Weights of a small transformer language model: 2 heads of 64, vocabulary 8192.
Each number is 128 + 24 x the weight over its row's rms, rounded and kept within 0 to 255. Layers, rows and columns count from 0. Numbers have three digits each. The size before them is the row's rms in percent of the matrix's.

# layer 5 MLP down, 160x448, rms 0.104, rows 125-149, columns 0-111
103:148104165080115143124135152126141110134122113146155102117125104115135110128155131077115109165107139142126144087165160109109126161150096142092159170145130123125112137141120136093100135105124128098145131097097124100107116115099150170147133109120162095145175130161165117164139133117108147118133118101088108119104091161085135146120115126129
100:124110120152132121152149141107124154116154114163148123130074163140196154100129125126110124144108130140105132123136124166103142149162085126113099128115085119155169120122118145089140065099109130151110183153115131083122128097143101142136151138082133131117143132130149147119138110103152118104167123139124142122140107105098103099116171147137
095:101141159134149116114150102129129119178080144132133159161082163120130105180134188141111118103136180121137123119147145128115113138100114165172124110124085126092182129161143110100137106109159097170110096098126159089115108100143132142086082140119103135163149179111134156106115084136144073078129163090129129158106171150148105154121147128090
089:155081131113093121131119154131148141140116141075150150114131156175126105089104128178152128103163153164127135169126141110148109162132139140156130144132152079171090109125119099116136124076113122142114136158122124138129136107148147119118153087071105105158122169137160083157118141179177140173145140132109125113133118135125151111114159124144
101:160124132132131132167137135149119129160144108137154134173125104146117145119144116131154085117152160096134159091167175142111140129124107157131140151113150156134132154113198152121126149104119120134153162119092133160127108136109118166147100127102121166152147135166147113124128109142133155126172134154128096110119143155141112089141117128121
099:088124096146138154156158121102098138109118122098141129115154151148091116109092100178095131137099181122134140077111153147104136176118123143175084149112166138117148134122125141128113121132143172097099128133134138117139097116158138124137098126132175162096122158140138143154146147137166112153125111115142091099122087121116122176136139069125
098:159136102160161151086123091152138138135095128129116121121143164140130092111172112079096124147146131136145155116091131102111119091087162131111180106173085148147120159117106158117142114124136140153095136117130116145133151133144149135143114157105120087083126138128111116150144178176117112115181146139116121100116125116131153129103104091157
097:151100115124150116169138120147161127113129126132154106147157151141119148116155136132147111152073136098144121134137135101139122094160120122127129168183109138116143127101196134121119172159152119134131159141142091129123133143156174135112107076158116132130131102139149148127116115126095141105077083108114137125121128132134145158088113099119
101:133090128110102125134125141152140099131128124123129153134155146115137160107151113099138122134110074164126138112127134167117083130173139113127168163102098137129153121128117148127084106138116139085123106139118086154116113130150105098090109080105136114126157145181128159151122088153142126137110100128144167078130144133101117133058144116132
100:129097141136166141115093170078106149163100128133175132158156126131095134149103145152110105133074157113165132131100150119119109101146119151109144153094087158116139117177113137114147112140116095102129108126111123141120113154149124122142117132155137169123141076166121099071180133123129167106112148100152105155147129162113115107096138152146
090:124132124155181091154163147130119134113089140137173139153132174101146125145139093152130131142159130132091130123096132155167169160104158142131083151113167096135129161163134129117125139094106120078099119145124081115148126156123121116140121123141143108141156170120090154125125140166152151129147154130134172113143103075164159145143133102119
138:108108118156105134120129160125074156082130110157138167154150195102113159149128125119167120132126092110062116153165094128145136131136091085121144106109147116139115114119099139168130127141121149152136129107138147126146134156131146131143105156162165137127102166090103144110124099157123126122119136161126129150134096133115125113121131131111
095:116104115129154128167126123122150128141103109186093141129122171107116095154081161144128131180107119152123124166132170119121080107092139122112127104130116218144114129142138074102090105098151104138126091134114134120117116090130118112135156113119141081106142132124101152112114138130100113132133111104140155141145128165133120095116153128147
103:123178136096118149109152136145108143103122147146164132129140152135144147079092130135145158132133067114139134138133100103152178180103136153165165144164110115128096131165135099138130121130130133114101127106096122129125131142101117168120158126121099232174100166102155157161086124168136075139119141094089130120131143126109096121147121097152
099:062127119119148128118135139073096110104120137124159148141135136108148159087105127147113100163080091111112173128092156157125136101101124125132125151105119141122097141148134120132093115127151102105125116091118101140069114165114104132125135165175105092144078105137115154130111138132130099115125115125109096179125162120168159102106119123163
096:121164146113146118149131130110106108135080187123145145075119129111154125118109133141123094121151113145137146130123125138109140094100175126086134118148085133198077114153141118150139102126131170109164137136164107111122196117136088131168120164146158105139145132133140162118162122106121129155157138155092145116140148090091108101116133164133
103:127147119102101129112115137112155108095142141194157134181120122113125143109125058086156114148120115130130118100128146145135125157100115104133134098140109163122089114090147125199097136130111141084102069087102123126104076133136104168138151116128067147117090117165126125127110174119134154104094169174154114155174149133175157149098126113105
104:103120126108134103094135152083102133112108142145182056152120137110095152121130126141100106105128116159127120117126109136139085136162130114136111130155127094127069123099160122154170160084129119096191149152116143160140115131147100130124107115106109116117119164082127132133124141098106172143078132069123074145158129140137128121114091094116
099:137125102173122104163151120120111096099159131119094113137109188139169118149194137113147159096137109131147121120182100135167108116119119127137129130122098133156098138126130148157107109115143162136087129107181150124096172098109122120144130174089145177117138115112161145132117055124138128092124166120113122106091127141136123117110089126141
099:125148109114159124117130177160091128146138121171189135138120163104144130189159129138185153135146123130134141090118139127141098166163178165101101101100113177102170097108146123173184154121093135118096153137103124135154147167102137146141144119089150106185117159140125112129099091151096128119099155112132134136138142125152115102147171148105
099:134158121134153176143099147169134151122131114144147134130119146094121124124116135137162155102114144075152181122121148062194127172131162106114139126138101074158115177159134107141107090133102143170097107112166112104131098137120121130162147150147110124131117115109149170130118146070133148155094095095122107132104146101147103164125159148134
099:192099144164116120126185141143086142135079141082129099096102129092139127133115128153105107161102098144104138137135127129135132104091164148130131174146140131160133135122169112143152146123121147130119127151144120130137119087109158152169130149116115094133114116096077124148154150131165104148151130138157121142070095163106131125120133100133
112:097169167120124082128138160101050085101143138155145112146159091143099088146151080140174139069099092156126134159131150152143168155135099127121124102108131119156150113118164120149089141103130107108146098132132111133135140132127150162114137132145090100097188182092115144118125099132149148118116098153129092123127137114119098161126132149143
094:136151101132081111156098112087116088132145130127151177103119140138109113125139114125145153127146167122145162148131096091140124124085098107159150116112173133123106114127134129145117118054107118143136158158142091154145121148166143133124149148127150133158075134115070115167175119137120168123089137177142162099151122123141099145109167124119
103:102126158121139162176155130132110123119120128113110082109136133138129122135149140131126135161139103118150110130176155119144172143126113125111140159125145108126102123151155112101123141171135105136166131138137127134144146091089127142109164111167156131112166127180138128149105135096163124161137117159105156129128103103120128124131124139103